Each number is 128 + 32 x the weight over its row's rms, rounded and kept within 0 to 255. Layers, rows and columns count from 0. Numbers have three digits each. The size before them is the row's rms in percent of the matrix's.

# layer 2 attention output (transposed), 448x448, rms 0.029, rows 446-447, columns 56-111
122:101137133105097100116163132108147106162052107112122118159151124137127167132112069091113157178158050119123126153183128171104110156180163165087123146099167161114077167147
113:103111126184103152112112097146067146156139098142109150161154158089139076095204126161175157168125152113082108170055149137136097149116132095067091117183105138126187118132
# layer 2 attention value, 448x448, rms 0.0234, rows 447, columns 56-111
103:172091137150124126097101082126164132077169163144167097106114139186073160171060130134136119124084131133136141097129109162105113127138140188149140135098179131068148136098
# layer 2 MLP up, 1792x448, rms 0.0335, rows 0-120, columns 56-111
099:099165158114151158068091169152111134113140104168105174140151159152165140141065148147095111128130108163189081136039156109089134151173116137147099161169105190157115144153
084:141140137121129121101107118130131141119124151130075131098135107127139142077127088123107113214119206120132112158099091108138163178130080123182154109158094101144169133171
102:086117131125168114127127148089078175139151122075091110131142071126152125122103127071100146092137112123124155120127132166127149128130129162164147114108076134140147174141
098:113140067152124187175101110133189112102139162157141123053199130088100065144121032101113130102118113166127166088134122164108110115190121101117166095084142115174106115122
100:163145127151149133151166158229072133058159106118128125125125136134130106108147157126099119106160171136105083138183091143095176164130107147134055140117160172151069146075
104:082127118088099213092157126145147146091162115106093047155180150165111169139113157126157113137064142095180185110137084115145133116119111108142093107094102127136122090117
101:173055170083164109108051107156134064135157149144085131113095058093109121157137096110144106117148147138112098115117115113106161154120136156113193058128135099204126119106
110:103131155167130149104135086127135139076160096097096189095118147062094086115162113138121091171060142095082140152153098131077070125141093155155110085060157155155171126098
091:090153101154152133138117096149116130103118111192153107139119116064196065163061113141175139165083132071117074119142141109148153136123133123139157071110081138119135139070
111:026140142104119075137130089127171138124124146134095144076150112129082090134109098099068074159076152148109076137098080088079107082115133151161128164107103104175115149099
098:156109118184150090172159136169147137103059123175103095041068116197164127102170160109105082151088133089119131108012135092147116171130078114152104135096147086120102139138
098:131164181099137133141147098141133127131155119144127139121112143131110062128139186122134092072108165146096091063051097154108167120155095104087092182094137104176110083075
096:140117113068074073116154149149139128126129175117091137118093139106170143132112162127138060126166156141134110122079182133131155053171146155195153144092110140153213141146
111:096100091123156087089144120140158073133111163139115127128115090114070132166123110104137092163123150110129133094114125157172141178151166138116137099163091133186192046097
093:129114148107119151139131133127112175131118186104142134116160136154091125140214118099156110124133120123154147118199169188184188125145112153132135107112126178205192084198
092:098161123140115138142118056073119168161129134132101097155112095164110136122094073151121152137100103117046146132101153116079078123127200118159099111126079135084095184132
090:096141113197139115118149108165112118131120119132102125165111199142169174149124147169127129129149122159124120101095085209108094095168109120137162134159088126068138135101
124:069127082163093138088098089079097174078055115143146147121092104112076084143149131124090109075111102118036086145143098123099127096153132120137133093071093126156142121087
096:138197099098141097063083061092124110125177139142150109087140117149109155123134120111117166155096148092108156099164093096146116138109112150139161093140129085147159093110
091:075140090084150141109174131117079060096162132144108148135166086120123114067086089125165124198163127102139087139124118154157121116106121106124119122194068153164162123093
105:059151106117147104135071129172163119111106165104117105108127096118169097130155167122110156141131168134115113141141203113188087122137127143156110124078057149118087018144
097:122069123159101149158211161185172136145101176181099132144131111140128115117131129093108097130083139078168121120167094128130136132164159184154164093130067102163092166123
107:186163221087145127075164144097179120115159109107121092090180097168127130140132118124184163114195141121139157112147075117114124135099078108104094139144093066128078108104
104:164071107188138045123088157138136101130078081142143150127130091144144108150139141065128109123164123095079128163141108091070111124138123159104095152156142128122096116164
086:053161117192131115107101151154115149110133156132102089187104171073116141071093116121134112117132098107068123106054091093124121163140101147084143124134181084089098133058
098:140141166139132136099118149143101131092101102124104160124111099133065112146135151136138139186093164056123108102099127151083169148091110079142054183090098093146133091054
097:087129148159087129104079107137062134089045222177138153121089084120122104167081086123140167180094143089144134145155106102135125077112110184146107065072175123084082050119
090:115087126119149196193134140095131161077145142130130098165102089114122168050131097214087108144090150153057134137094136142145112135067129100104124140123095118072084125119
098:081150086174125116118138125178107093106107129062144129157088139141120158123085132155178130169066138130147158170172114130122099105121113125098141164158144120109047096101
110:079126134061162130179153152118152172099074144132125182140176115149144150079119104089109088182115138118118128139123102106107175088147161081073075104061132090143100166122
092:035042086176170165133154094156089153093102135114122148110132123050094097096188100147141143089121082164146124124063165181172160143121144124172061126150168013144124136137
095:170164107175183122129132110139125113114163139148075155041104118117121124149065134149107100117092130144110115208122124111081144085182189125104149118133123116092096161100
087:147149130150176112150142159147151141104159125147109141133132090054165053133159114144143139131068130100104151130195156205115171096113116094148139157125131103146158086177
101:075119121140091163117184111180152138149105140113094110180090109105153163127153040133130164112178159109119150105163135157118123173077163095086087082192079081131176133125
114:176109200181106095154141082136116156134090118186160144132184123130106104119142094131163181102105148096155133060115061139111150121132107107154122123140141128133139140134
108:102094166111152099153136103121124132133118122117119080113145164213136145122129127074149108083160081136115144127129118156094071123163103133143116115038134143180083129164
091:084140174161071090166160132142135153087097162157129111171124045172065108134122121145102130148125077140093047135115118146098146116111112129164144051102150126049043145091
099:168095117169119082151127149136128124113106114157095064121100146095124132126146192082148097162120129126141091088115109144118115168098073104097161131114124089116111133134
094:101106150145147138129098135125167181144110164112105132140110110144136145142154197132145104127139165070149108101120159127078157127145138119083140127143082117162165121171
099:101079119108086131125081131109134181106072169164125124067135093156139100103142206145142069125098084061144130080145170076137150128159120149086135175131141128144081100100
101:130102152152179145082092129148114099086093141162132058104108073114156122171126204189141113143119168116162132141169117198075101179134073178100107139116109176154150101156
094:121134129125100102132045141199142079059162155097098111076047092152186111056118072176116088115160125160112115190140124143140148146163226130148088094076104116112169132176
104:088113103175206145167075115104185159110094134106150097162095077119056097091114141087112104094114043175126053158149124074112112124141097141134149113099097123065048108126
098:165120140161119168102131111143079116089160139162091093133118108167141146102152126154144119130078161127105115139099098164098144077175148126133150131110066187093158164084
091:104126161130088100185133103171059170120107122092117104141170134190104149114145097087143099135068168065107104103118098135123120101150147136084090168083174160142154128152
086:199183097120114100169115081155139139066115149139103101119139113172131128122128144122128108123119147076075085110120140136241135067112182115159107126153120090171055124199
104:182160074096121142163130091118109134140117095131112134078102108093119020150121138115070115169134130057148143075152042119112116185154071136144173160129124120112155083134
113:133140121111123172086134098096122136137084147118153158127071101114113103136097094103081129144147121122083120145132130121134128111103119143115121090037145095175089108177
098:074126071140121089118101096144065132152091120111110185102091130168142182159110103113124135142147141193090153102111118170175127061148114133107106118118178177163131157083
110:079096129159134169134181096179048131114110114122122135123162126097054157096155117119149072158101149119132053097113084131177098163161144049146157095086078056162116141090
093:136146147161096078163080128135178140143161131101149082158037161152075124123101103131161093091118074106050137135192143181101125137120094120111140140075085074140117165124
106:173121112138155146139131110154092144082063121082090186113108090120071111115088085096200126110176125127109131102122124090098131102109119181148157111120087086099132044055
098:144135134136122069154114078130079104061160118126086146122167214131172049179119082131116127156118161102121121114066092207134133099122084113123130122121168140127194123104
105:155100142164115124101127112131124133108112168064132139150143164086141119128130089125134134103134164104087099160116125135093102041103134077100114061176068124125190144115
097:119127106088145137114125119113140162131137144094143167139125115087122078122117186117126143108139118087144126123169134150121106179107130115189146123104116140141073132125
092:085128151169095084114158181099141119076127140128113154066104107140132138092102103172172130055108147113082185142138194136148126122126160075177103145151158120163118178207
101:114073093135187139133142115154101082123181157088133133053153081111132100084133105128094115145083094139149128086144170154139104144073144128064066140115089165216168073151
098:043124116088096167207111119068110093068206074098134087140144125104141111088124086105100146132114110143077089076162176114131149174134111132126134141073128096129140121127
097:151093125137145084107149148168126138131144147097075124115115100131139132172086056104134084116138051232099127122167169105155152071160113051115113140152127096120155134137
083:159142109138097170155096133112131061118117181125174203124128129125117125153134069135170099129179169142140162178129139120103184144145123098071170165102054120145135120124
116:091090123141126119142121110133154097032149143138098110116070101125065120050097098072098103130117119099122079065109097152124130121122071136123095120078110107094135050135
084:077086163081103148170137083146110096092091088156115095185159140147123117087191121139102153102107161175129106156122085101129154093174172154104156148031058147149132148093
095:063175112129136150106100121112058186123089209124122142135158052109162102110141094090151131129048148140119084113127108152168163110155152143149117128075108124095184182133
094:126199099168083122109124101147133135124138144144126170121109126143105119049130189075171127123091169112106121124112116145099142093121075106184109101123121192124123103128
099:106129158152115183115116098141164120136053131150118150119110146152127113116136205131154164159109112074163135101114125130134156103103137148136111163161101139209126230131
098:074166137130128180108193169181117116149120144123074197098114167131172107147139143113144151140104126085099124129129087155165141119160134135100126101133105127125067161096
101:118122083095137205052104186177131124144161131114090091111139085153145216139143101178166164194067125147107114152148077150124131082111130113114150088119072090142130122028
102:088085169064095079096133106099091136047166116106061101114142147084107148109108109104085149125071072117090074101105154050105090113137119103209159113089113133098114117102
103:130097132126097140105140077154117134158129134118060166166162097128119136115146110125140118131090165097105103093123161191095109106160085068102120128098078136160136110027
087:089152100155170143138170143099168149112135107145127132156154139142171103067111116088176117142108062132204115088160133110144186110078158102158173153120104096138113151128
115:135122120084123135131111089156097108092129139090056134134125103095112074112142126136139137158162126126082071125051170108125138119173101110151176101143124156152121163117
095:108144115079088154139131112166186176143117146166139128149126118113159109189146116129135143101088114080144063101204079142124162163112143172108091157094111137148190121112
106:101085134164135116117091138078094195116130150164066131101083142113140180141155093111087161159122050094074127167120096176128075140127150118140139151088121144135128100110
098:118140131074109097129132130152124111121132133136158157079180114128149148101173074141063114121138139193101134143108160130088137143169107085092094157148121080108072124133
096:149158130119128123114090073108123084084067142143092156121147083113113153129149132111123155183132139092092130157108154110099166171136119083119194113130090081131136166161
105:124114111144129123139121156182102103167135079103112134039166143152119141097120125108116120138131149138141081095148091146070136143124172115154132106148060153125172095173
103:142096149109158107167101107180133117098120169167159130171159103052108115133141142101111137144129203101138150110142093121145178092163129102204198086095126074134122118027
106:146095180097153177082133099104124096104133168087104151121121160093111166126151090109191093124121096110153177112139032123139140140095147188122144082100156152138074103158
104:064099162149171156113130099084089119117107145102107109156057100129103184084202061092165072171102147150144150149052133072134131100142136101147142101073118117158147089134
101:155073182132127075178103140141082152069126167211088063149081125145172115137170072140106088124118076107163101109087109108144103168084063144083135099114090138092106168112
097:107140090150169099104148075112165084043146102109104118133188118105147082050092127148099107067102070109141161102156151124155113116111222161184111076099103127101115150125
110:124175085128125122116133137141117133093079128158058119169098088126133134129132102162094113097128095124147136135096081105100132096129101154164109048085115098102174120081
103:121073114155101147122132146134102130127127104108138055103070119088120123108145083131133102201109147176080163140073125102133147113165189121196086140100104105093181081096
103:142124107141114164131143152129130130094127164118174136151086087091105169148082076102133109091072118105107093089122160105092111128151135150142175036042104082129104109140
098:121184206035123114133098136134158192142108129172150118153101144222098136183125082141073148132141128137154134101128108088129101159133152108160142137120121059131102069163
102:104173074151168161070099125134183125135157167130171125065159108138109114081106109129139111144125159101092102108093147159123115073133132132117173148109064110098085108125
095:127129179118160160168088128067081114129136069123078112090064159175100094142124198065167201161069148115077119161098124119147165125097075140118107082112093151141133120051
091:185116077192153147155108090149151131085114118151135121193164103130129085155090117109112120153105209153139092124100140173121118131109153059136192169133102112112133138144
101:118149110096142131108057076063084126163153121113105136112170138075156102082147094101103117112054151091147101064132094125106116173082108122115107139151137075157088066121
089:133172101152143131137086118140154074175133154120139151102134089166130118158087087098124087149142136153155148111125078125150139170173118126150146145020105083159106147101
097:152139120105074110095193128120076100122082112057120149144099170106160104135102109136146127113066102119109121124087062179066123095177043111121115111068116197103151081112
102:152063095142137143113090138112214134094119067130079160103140104134104140071142128115120075117127152143103120064116105133167116111122154134152095074090056165158167080135
100:189142156109135156072126145183103178125172130149145116118144112116143155139069146091123135134123144137095098148074141150115075105122097182178121113074111061173155095116
102:131115113118125144107128147092144107139104132089108174150147127146125037111134115077121111106144161122159121140153080114092100176125075088077125065133101140091138149092
103:115092112068101151120134104146130110104100076087128172155090129098127082136114187147127127125104092071083163092080084172177115129164163161134158174113169101159101112135
100:144132131133126138133131180184130080071128184134107134165117121130138069132124154136153137090100140181181074086148190112117136047158049155120078143080117158138135115073
104:099120182124135070162135078135094114081093129097082141155100168183202144088179152178123071116112109131149102157146072095101110113188089108074108142045113181086068102152
102:108133135117148166113141095078126178108118142121109111170091135092122142071055107121112142137158130108162148182102086132130141117148174146117146108069138146126129121121
111:105055134128122146169092162097157143125128140134039078163118113154148062119091094160156137126117144121094136106142089129160092075144104166105138131116076148062178124128
100:111101180137083124104124139128100083102130141087143104109145103073155105192135122153088172138129157111175056129051173081085135132177096195124120064098088158157173153199
096:114107122119152141116127100099148177146134112122149134175119103129122107132161152097080143157153121102123164082138095155120088096123099057109131123157125173098119102140
108:124131176179161159152103105137132113116120140106143191111150129157131114118161082117179111122094115075078153135139093147104148070089118141097163138077131117148141127151
098:132105075106107146141075134132093139120134143131118146148159121073110142186184064142094140094135129139135148118135146167099122182161130135114100114090109093129158209109
106:118114136123161138105135125076134136138156152148187066137179110095103116088139179095078115155148095109128151153148145144128094115130103158139160115136134099150117159109
104:105116145153139159108143085158114113078079149116077108113148117132171127182151157162118110120153133154057130128098105099154097146091076082119153112112119159121072117188
095:080111141160183171177147169093135148168104111131190139123117074178101101132130121128063105128133126100149103121118182125115125188139119116177134147125082167137104117127
104:100127138243126105157129137104092113163100122055147141142144166072081158116120114151147148143171152126082114141147173134113176097177149186108094153086107186174145145108
099:113122125140157163102140108129120148130142127129108160111090117146069202143107156123114139133132181106155084116114130143164097104122142106176132109064142211163123134119
095:114068151160132124068149066059152099110084206084183114097140162209149117178129103126106106191076139055139155137097101139154141095100108132094154132158134042131144083129
118:062138118127079185083150119089120107114091123080102042142061130101084075106130081128098125153122113157133074085092139116121117089102115134139143142067135168138116151094
097:080107090183165144140144139109134116112108138113125136206117094134109146061196094125136103157139079114146148161149111137123152115175136107098114168161102129136126140095
102:088034119121162087079129135111133165090114117165166118072172169163110107124114139075091164184139162083128110095146141157110130118156143118191090114105081123152120134086
097:196091182115090133139108095118115090142099117138161118127161173135157089088106119106155160152101077097127082126115114152109156048102120151130107138106115156146116142132
106:140128118188127109106044136110084152097122150121101076132161159090114146070123169101164100168106131098099133111115111125126157133152136133124154116079092120133105119096
095:105146094189143163142032107133185141055152099094121119121206131100130086158083144115090149083105106138137061112146102107143144113160174062100129179182125131109068144121
097:126171123174125131165074142122127155092108114094147118125121106162159120121171106128165174093063130086151093071107115131121081148106098109126145142085061068104212122161
092:085116129183100096172117111138087140116110146214116090145167077053163136114110169164105146080116181125089117214129149123147153093104125163082150137091137148107161117148
097:127141117136166071185066164126117175126088121148100120099138096174107167132110067119155101097133167146064142114132126125110018110123143147159128139148127173100080093141
095:058133133110134155134102160110107173146115072143099139132092092110124164110155074105168138090132098128133137155104156162141110136159134179138094103152078166173186205087
110:115096111071132109085133126109103165097087150090079095094158119195051125090113083142125092133102123192166065158139118145131148116073080149067132111094131101131110153137
098:063154087141075134096134114149120126098118140093081145118124102178170113077151097127142084161225101173075161110079068104174144105155121118134124122125100081133126147124
# layer 2 MLP down (transposed), 1792x448, rms 0.0335, rows 0-119, columns 56-111
098:129112102131119106182152119087137131153107156098125091089107099129104122124195107107134121128147187104084187100225132146134120079077113137124149097072121090124173124116
080:101112111120116116136154149141132126144111122114170116155079188166118105155135165134137118037149048144102101117164175155144096050139178107053139142120138138156105111098
103:141159114117096175083154099168179075087096151145139157116106147103089114109184080185143124123132133118135056131139084125143129078138119121056135103112161127106102084129
086:125149155119164074066153167112056146133110087086113135205052125174184185101133192183146102138136147107126130144152130091137145153078129185126082129159133145114173120136
098:098136129119110119091093108042170134195110131133142129144118106115137140151102085103156138186083103124153192103072198115169078094134146125117224131147116099112183133186
100:139129110173174065179115108137108135160086138165167206089080105081200133107163090137098130116200100155075083129108189161097146112167137157092189135154105156108141164142
111:088207082121097133104180161093096140093114119126141117136147144127178140112157169141138180167089113103125164142149137162132096090131136096138083154107110117091145113142
103:123103090091140128124111141131076120154091159146120091146154116168161145150111151101137144065178085187190105099099162122178177094130194085139127153202106119114108126138
083:131098144135126102137152155094134118111153148071121128137132127197084175092175122122069112070179114244129161129119103147101133111130089122098071156148163125137128101184
123:191100126107116167086119162109074129106100088131151107155086125149168157114164136129158157093163098116138161109162171144175136169139101091069116085118130113080116103168
098:105143148072095162082104108080120141135175122077152151208179130065112131129087092130134154111172087157146097173223117145113157086136186166091134119136114180150170117119
096:114087072150091129133125149118117122100104141121149118150134124117121172121122095147124158191142116121122146153168130095135097137113142140141185083124065155092160163182
083:153142148140194192111087101136105123145136129120154133104120148162081122153113123142117181132114080119106120148143086115115127190112108117057114113168166146097056141106
107:164212156128090165141120144115099207109131111100162122139117133152149117063133114140125141102132119098128113154137151095111108067122098125102124137099134115084095170121
080:146153116153136132101118094098148058123129073137128121146110087137136130112049152136103156111120146110085107138090107102068099137119132122101138166128135106081051188064
090:154114108123153134097168200212105098086099142110143130106160158064163099108146176126108090105172178115197104140111088117186179116108084173091149127100141164135143077093
081:131147122096105156132132169057121118151132163141138125113128093114089056128104124086122121125140143091151141175123167071133187106104164114127084098094159095184125134129
147:159121153098137125154149159136132082162167137099097088147166131117151166122118132099178147173103136113203142139056152123139154152108130098087105141144125131129118112162
096:104077147146122174169159206150139140089105119116091133134089135117157114121108125151125077094187116155130093144132164151093137073099145109097106155099123138107081124140
088:176094168166096105132096124149185161145107096112123094091093142132154136174145155110055099019076114144107142097118111135097123119145150132120126106058174115130066108152
111:167088129126120134105165115112080139134138099124126139134135162138066138132098065134117101096120078135108100124108060114074147109120131118098133139163167138143147208099
102:114183140077135100117039074085095100110152072080140123126152130106104118119104109135176151135170108171116136136084154130119102143118097061105109150115177132064178079143
110:093096034169135152170073109159068143118065178141160169145089126087127135126132120113080061135066127126119107138086174154137120149122163163148141119080138197131161107168
108:100182131062117199120176088111111153112155183107114104136112138103111122101101083176106163157085107177151121080088111139185124077127138109162186107069093119129167114078
080:223092098046142139168128119076133100144115102123113139071143083173086129183169128107132150135152153154169124158172152134112116079127129114168109111105065145144172118185
095:090117077131137158131135107110139115157104140138153086154136146118207167115124106121107104067126104191102146151150135118128082101156160154114210056136124172128112153186
100:158130103103166127159180128116152120143202066060117096132132133116142132081179138103102102108127106148143132094140111134132118182144152082142129175146069149133153198138
088:122152133134136094082108104128097086169114125106122154092159180138136105172131152057142161129160062087169107119122130140087130117202164155143112111116131149183175086134
098:165088170113146114120089098076144123110133109178102119092158098132121081140191148070077149094184124115118098097089107110116140128119114121132066099113098146137219158175
116:156122118218092149052109096113079102132167113084112061116061152121115103147141151177163152073132156137124116113075153130143108150090069168147183142170088162136135085076
082:211221149084089128121127150076147105142139126120140096115124111165160128177065152074097110183139157088130141122166104085064094123114096141098142142115082227123142134129
094:079115134107080125108126165112137126148082100122187103196117148138100130076171104105116134134122117122130098068119148145154141151082068136154100171105110136160134114155
085:125091115114059151091101089131102101135082159129153124136133136187073180139074153127115115174176134165138114118075103060111076140152123144110140111164089128124079169081
106:167130117101171097145072142058121127100129109148149126072159104159085082133109193117129066148055082132122063139112117091117129086177090114145147173057152137119103113105
130:067136049088123132107132157096115071120149132057087092142067132147128130108104163107097074143138132130069105207160200104142114089100155150087129107101110117128125140111
110:158148091121110143086107153134120165097130129123122166164134112059154136118141097178106159169063194115138120137151119107144171128098158133117136107198118110101180111108
087:152128069112157178105111118105103104140136100105111115065108207062162158100129126118163150137134185151168164140118133120147103111159149087093113151138121113198192120154
099:073169183108138170111107110113113151120162137079131206128146127151122123152096075171100163134109145104102158149122108110137167101195196142122080118140124157151131098137
089:150141097070114141125152130139097106128135056130147106100156138104118124111080041099111143095133072190102143164130119166180128135127104177154124083097156118099101100078
105:130164122171171121143172100155085090144176107093112153161122149092115138140135058095109177125124171199111132135104081166078137112108128068157113077106111176118201137132
099:123142117116064093166160148138161163144171090107135188142125168157088133084154060087120125116152117117069116098073143069184164114142188092165182123133147113145124177124
092:139141137166143160127200101088073175186083116151162121189192179107077118147147186096142146146077121109149115082108138115113125120103065130091155160175147147137101098072
105:167115144101026116090168140135105100127165096148086123078150179144175149152170088154135164157139212087125170124102143168142171121107168079107115115128127094210197140124
096:099109108096115077136120137129177144156045128097101159123123107087085075143085104111162122151151043142111104102130154085128106158071112103130104092120148100144143131135
093:106137080133172128082130166119170104119134146118121134110081126073123112122116168165103151124167079165164125150121159123134131142115076123146131085160098113119116140096
086:056103149126136129109123169100120139171161106125171146091086118085150121144128121121142149137089104195156197134149078101033103182133085135073149110091165142088204122063
109:064083124142129134092101161126103114133118144115123130162151118141113223095136106100164148085127128183109090153147216159132155081039168098136062107127093101133098184084
144:091124103114159110137088169120147112119145114143072115137200113127100119096158124127172114114092146132151114113131134151131159153155122116146147147197110147083139135048
103:176125198113128189132174140123205130079126134143167066156179130106110089107165113140159135143109114050175116144099129082073135158127141129130130133125076120095149090157
111:153160097097103103131083116092198140120105151129136086103093106158171085133093136124106180104180102133095180146114130114060158084071125209072084155140149203105162084178
091:106092134094143164086173143109087111109090124131094188094207101085121134110107123143134194135154144151225097102103088069155129140149128158163116111152133170132143112144
099:082136140120101084121093143129140107138205147177154070154148161122188150154163169149053113157074111113130136159114111161147131134128107062101086123112141153178137202204
099:097142115135137182109171184140176158181133136150154114124086050093064181058176184126128110090137108137134125110175148072085134156144159146118134106089108136155099122110
103:068159126126115136142123122150131114149140106177122100137120080158097153153141149134121122161100109176164139074156112151129166216168119189171156154070130120150088129176
100:126133101158118104120141121139119141127124151150129104119130128157125145101128070121127127156095148149109142113082085099161150081124110147085088102158128121126167147140
093:157142107095148178156111070139149140147151140121120112181138160135127118161180137079096144207185107134175088126129049125114115148110103188083145089112117139141149078097
128:127141143107098118149095150103161152108051120117134154162084138144132141133166119115166127135145184105104154164117098086118128099147102122185206127140153100073100180132
091:215129105172186131047141146164147200147065182150117170112119106118120134143139145182176111150159165109160120196070098157104106072119150117105130102180116138138151144137
108:091146131088086158115109109087125118104082119119181116172142163105105110092159195117145177133130188018165120113101087163076110147105135189161169119101118155122124145123
079:102122178151155081123147178168116149150184122140081057124093107113112144067113161134109151139076099083108120092092144125152110068112122166171128091157152089121140145142
133:161147098165105131090135126066117169176066099104126130104156140111201102205172117171144117147106148160088165168145139074115116082146175104117165101126162109173116175096
076:161143089234165098111129145072114163158141168090142158070124127098156112157063159111139073179127096107127164099123175165121114097103103121166111105188199094149146112182
091:164068124149135117183129111147182107149134069152135150138115175165102158115145144148104141143202113120128138124130158112083116092107103141120138140138087128179108086115
092:135041172094159132151130134143110135093104106095129119162149088091114139170078055169095090167142104105136105115119097116119089143129171164063127146127096050114112150111
106:152105084109125089149155137126100124140188120065144114130129075109088132120128059118104071091097119184089096163127075104102127127148144097163112085060136131032143050089
093:178073112136115082124072079079148123125139126136206070166114066123066127106100115148100097118118141180173113133088173097086106109053099109116107158118163132143197087165
096:126145149149132068214100051043119126125073133132121142147115137125133039097110105084075096085165112129092106109118144094122097128129123140123093160154133141112117126212
093:141145098190158190152096106146171089148086150140163141137096067160150100123111104161139125115168185118119182159152116138146155089100104136054108119127111095144165124160
101:139125118111146099177140171101130120076154102118158100100088172124116091118105143128137096138120073177152158159106070070160142164099136177124115107135148135109139127201
082:176124150127087127114104102115104098155123159124110130132130117148083148196131154137091179148128178099065116154121121161117089169158070150099087094111168120120149108130
118:112119130179129131125143143104152162140110122156181128096133170156170179140139106117115112085105130137143188110185093170114106103092128136102095129108138118096170084152
095:144110161171140116107111124094078089108153124101137106139141122160080168043106116110133115154142158133104173146044143119125085096150094109150134060150127104126098096147
108:138180114148141154140138077151170068110131105100171099140175099126117072118114138138163092113114208155186129098140171052106185092132079129114154101152108100128145160170
099:121122109129144140127161150064122163139096128115099100163090160123115097179064165114182142136119119092168101152139112117172129100094152161161144125075168185142181152079
089:104129126152137109133125179151071159171159096123121086130090170123152100110104135130144110106102123145122088104140107141159061058131168147111076103079204153144132086076
105:124148141073098166125162096087141135104115213148160096184094114129117104165147135141180127108103143120113141157093145134188131120085074132118117178089182107138098182078
100:106160126169107151081143118063126138155154085118104140097095149163129122125135093131150136102147037168089123170081154173111078175077129151042074137173117174093134159200
106:102152064165094077158121159131125188150118078166137124153149101155127085126099172123081165148117171132108058110124210134125110131141116068164114187168084081150216130092
107:192159090118097123146134157127130143122139108153111138082180152131135062120093187130087149087125117110088065105186115166126156163110122162124090144154087126125099147107
102:093168060076128157095159104144178076163099097055154158126109129137096144076063151145131158121135170163091127153144148137143158092149177125136134180121149113156142096180
092:144116167083085141135112144123083153174118135149148122108064112117104173176145145090172141177181159116070102159089104158107142131141053099068129176132129114161150098132
109:140076158153142133143107105136121127142150145125174139090153160098148112115119126107118164163093131110095118125115180167143135143122165130089129166133136164158120119140
100:146154130088134126116140090140137132138157144168101190151206093129116122117108163136107177057133093117156125111175133139106102128111075144088154137138118154167111194131
097:109134133111135100118094075138122115120132094123070085132170142153195076070195158154145133181178122140146167124132081156172133114118115113086091182185143184141165107091
097:152103054236126135106150098108082093107151138073117139102168109025162135084153143115156104149115133117092123185095131168108139068124098155108123110088124168132110194088
110:126061175107074106198141109109042128089090094113067133137093151130159140136148115132099131135128131145146139124153095089130157151081104107148132109152169136147154135138
095:131114096155098091086176094177153169140113168116187138164160090082151151099115040195103083114179088151175117097151117140067071121158178105150153153108139103087134153177
084:088133162062104154119156182110111133171153130116116120050090149107131151101114172119129144101158092084100102124150143080126163121118119173122048102123101140156131119113
097:150083112158108140117185142186159148076117130127124101144079102178072146131099171131172111139184093149104126165067143165148121076192138129142131112108112192099145167138
083:115095165104099122133105091109084176083116094128129131135115168097118150091176146134126165083094123093093128146140158131092147085079120126096135092250126151126163104170
091:074137139152172130131054131141140147097190135186137105116126065118078149101164114114118143141155165100179113126155175062180106126092212125136144145145085060160126188163
108:124189130105095110158183093126063111139103205081152046130115108100101095209126085149150150158099125096120143200118128112083130141132126135080163157127149119092099140102
091:052083119098107082178125071100155125136047093128118090145107140118093083125158100146157105130140118148150146100177111114136193143139149080094150154160102200088114129147
105:127149147145126099146132098130108157070150143128141097094115133104127219123154115184151141127089089127090136125086178170152166051115157131155118200096135143169120102137
102:129133126162167101099114125097120163152176193180137092072141111145107132112107090116104109143119140161175090198128161047104148135079094095121096106100083148128162114109
100:097125124099133159118137085097088194164145071100121169097132145114121152121100100087088094172135124091086157167097056164117118181087199124109183113121150080156123143135
102:161114065106137178073110182097159164151162144140168099102173097050094101174082059055130186130131153138128142111091186141155147121084152178145133072153161085152209173114
094:134157116182116106132128136176105085126158126128152160088173163164149113151219123147167114132093130134090114028142178134114132127134098126129129130166109114185142145147
109:103201130111146098086133084155103151131102101109177192111126165081123213140186154102098107124098109156147120154099171139081172172132127094150131107097145128183083130135
095:136178050132169131162177148128131173156156147150130134151095169194103123084103140105191083108148076108106159126194078144168107074122152073170111210140174122122105095054
090:151152166134121109140125158168075075123133133125103150089140154130136156142066091172168104085133123138123108150104174111155148176158158184152139157098081097181133129115
106:127142087055063112102170133088118149124141110135127084140130124044137119101088167131090140126156137153170111093107142107126096172172106106148125115161130161123117152092
094:126191169120165092099168121140148098131132138135121120123090117158131100029070160097182100151129145110145119152109125087129114055078166118124148150165154151145084043159
103:111109073129130138118109141157107084095110093109033196125059149125168136187152110145144121092127180160113112088094097118101131142103191064120093138138130188126139102142
109:127145094140122093134108168100107167155175113166153156120102124106092104032125103085135124123091127075177089124132122153093152076173155132133120111135144062129178127072
088:153174124122095115073119087151152140117157136123080144143112183082130175124132145126192138113103137132097166139114073160146128065150134147066148118140190078135171143141
099:144129125033083156108114110151163142096176113178095128114114085207153081129130119093118115115085120145145122114140082133161075143125120086140143097152131059058131106165
096:132140098085106087136106130113137148134104131114160132136188148086193057107158094129119135097121078138079160146142124131084167173140111172073139133178112046085134140177
096:132183114089130141180075180208089149133134046173064151126101089062098128062129153157141144091176108181053077124162159106089107117151136102142094105086098177106110173108
149:166109119143195096140105079139151139101139125170126219103190110143134153111128150138163103079121138094094185172149114164133152152156141118100084076149105081148131126163
090:171124146073087109102114113151096149162130143135156111060147148120128096185069145148140150135120156156106093127114134118130119094108120174127151062087145151127135123157
100:137200138117114168173152099151117106137169177101102140168078099097110156119133074134149098062117120143132131129118103069109122127081085113041164144128136132066141114157
109:062143074137174115135123129139133163077143117111110136126086081105097176147149141129075082087126173164092133100108144051121071178154167121095136122126112104107151094146
106:093127113040151162138203113125147126127128112123157169113089084152143113169162091151106164096145111124161104155099132125121114108122097120130129111191161114108129116147
093:132120142080163095120209160123053087198076126179148159152047085148107133127167098151136112179180159142113180133115133150097141130085091171174146058084117070157165123144
099:134079140071123143119149082139093083161125129163134122125158124124091131087064138113101101137180125141094139160173125118090185106141181128076101099148173208154077143108
093:169123129090110167076127139124158111143133157062130139084095154189091127113148120029179097137142084114151152059091102136074058138152151083179083134178082086144132157122
097:123123143124074183069201095141134102125165096088158151161107140094155075135140156129079143138078088106174110161114131153184221159148122093086118107088140116140158132126
089:180122133153107134112158095154171079098139206112158127103105182164108097151109163149104139146109141097123151120124101114132171113125150098106160176120166139113085073169
131:107154132180110130181126098127146098155167120155149160141085120042189119157131159115109149136152133092073191070112107099121131117175200089193121130135096143143170112126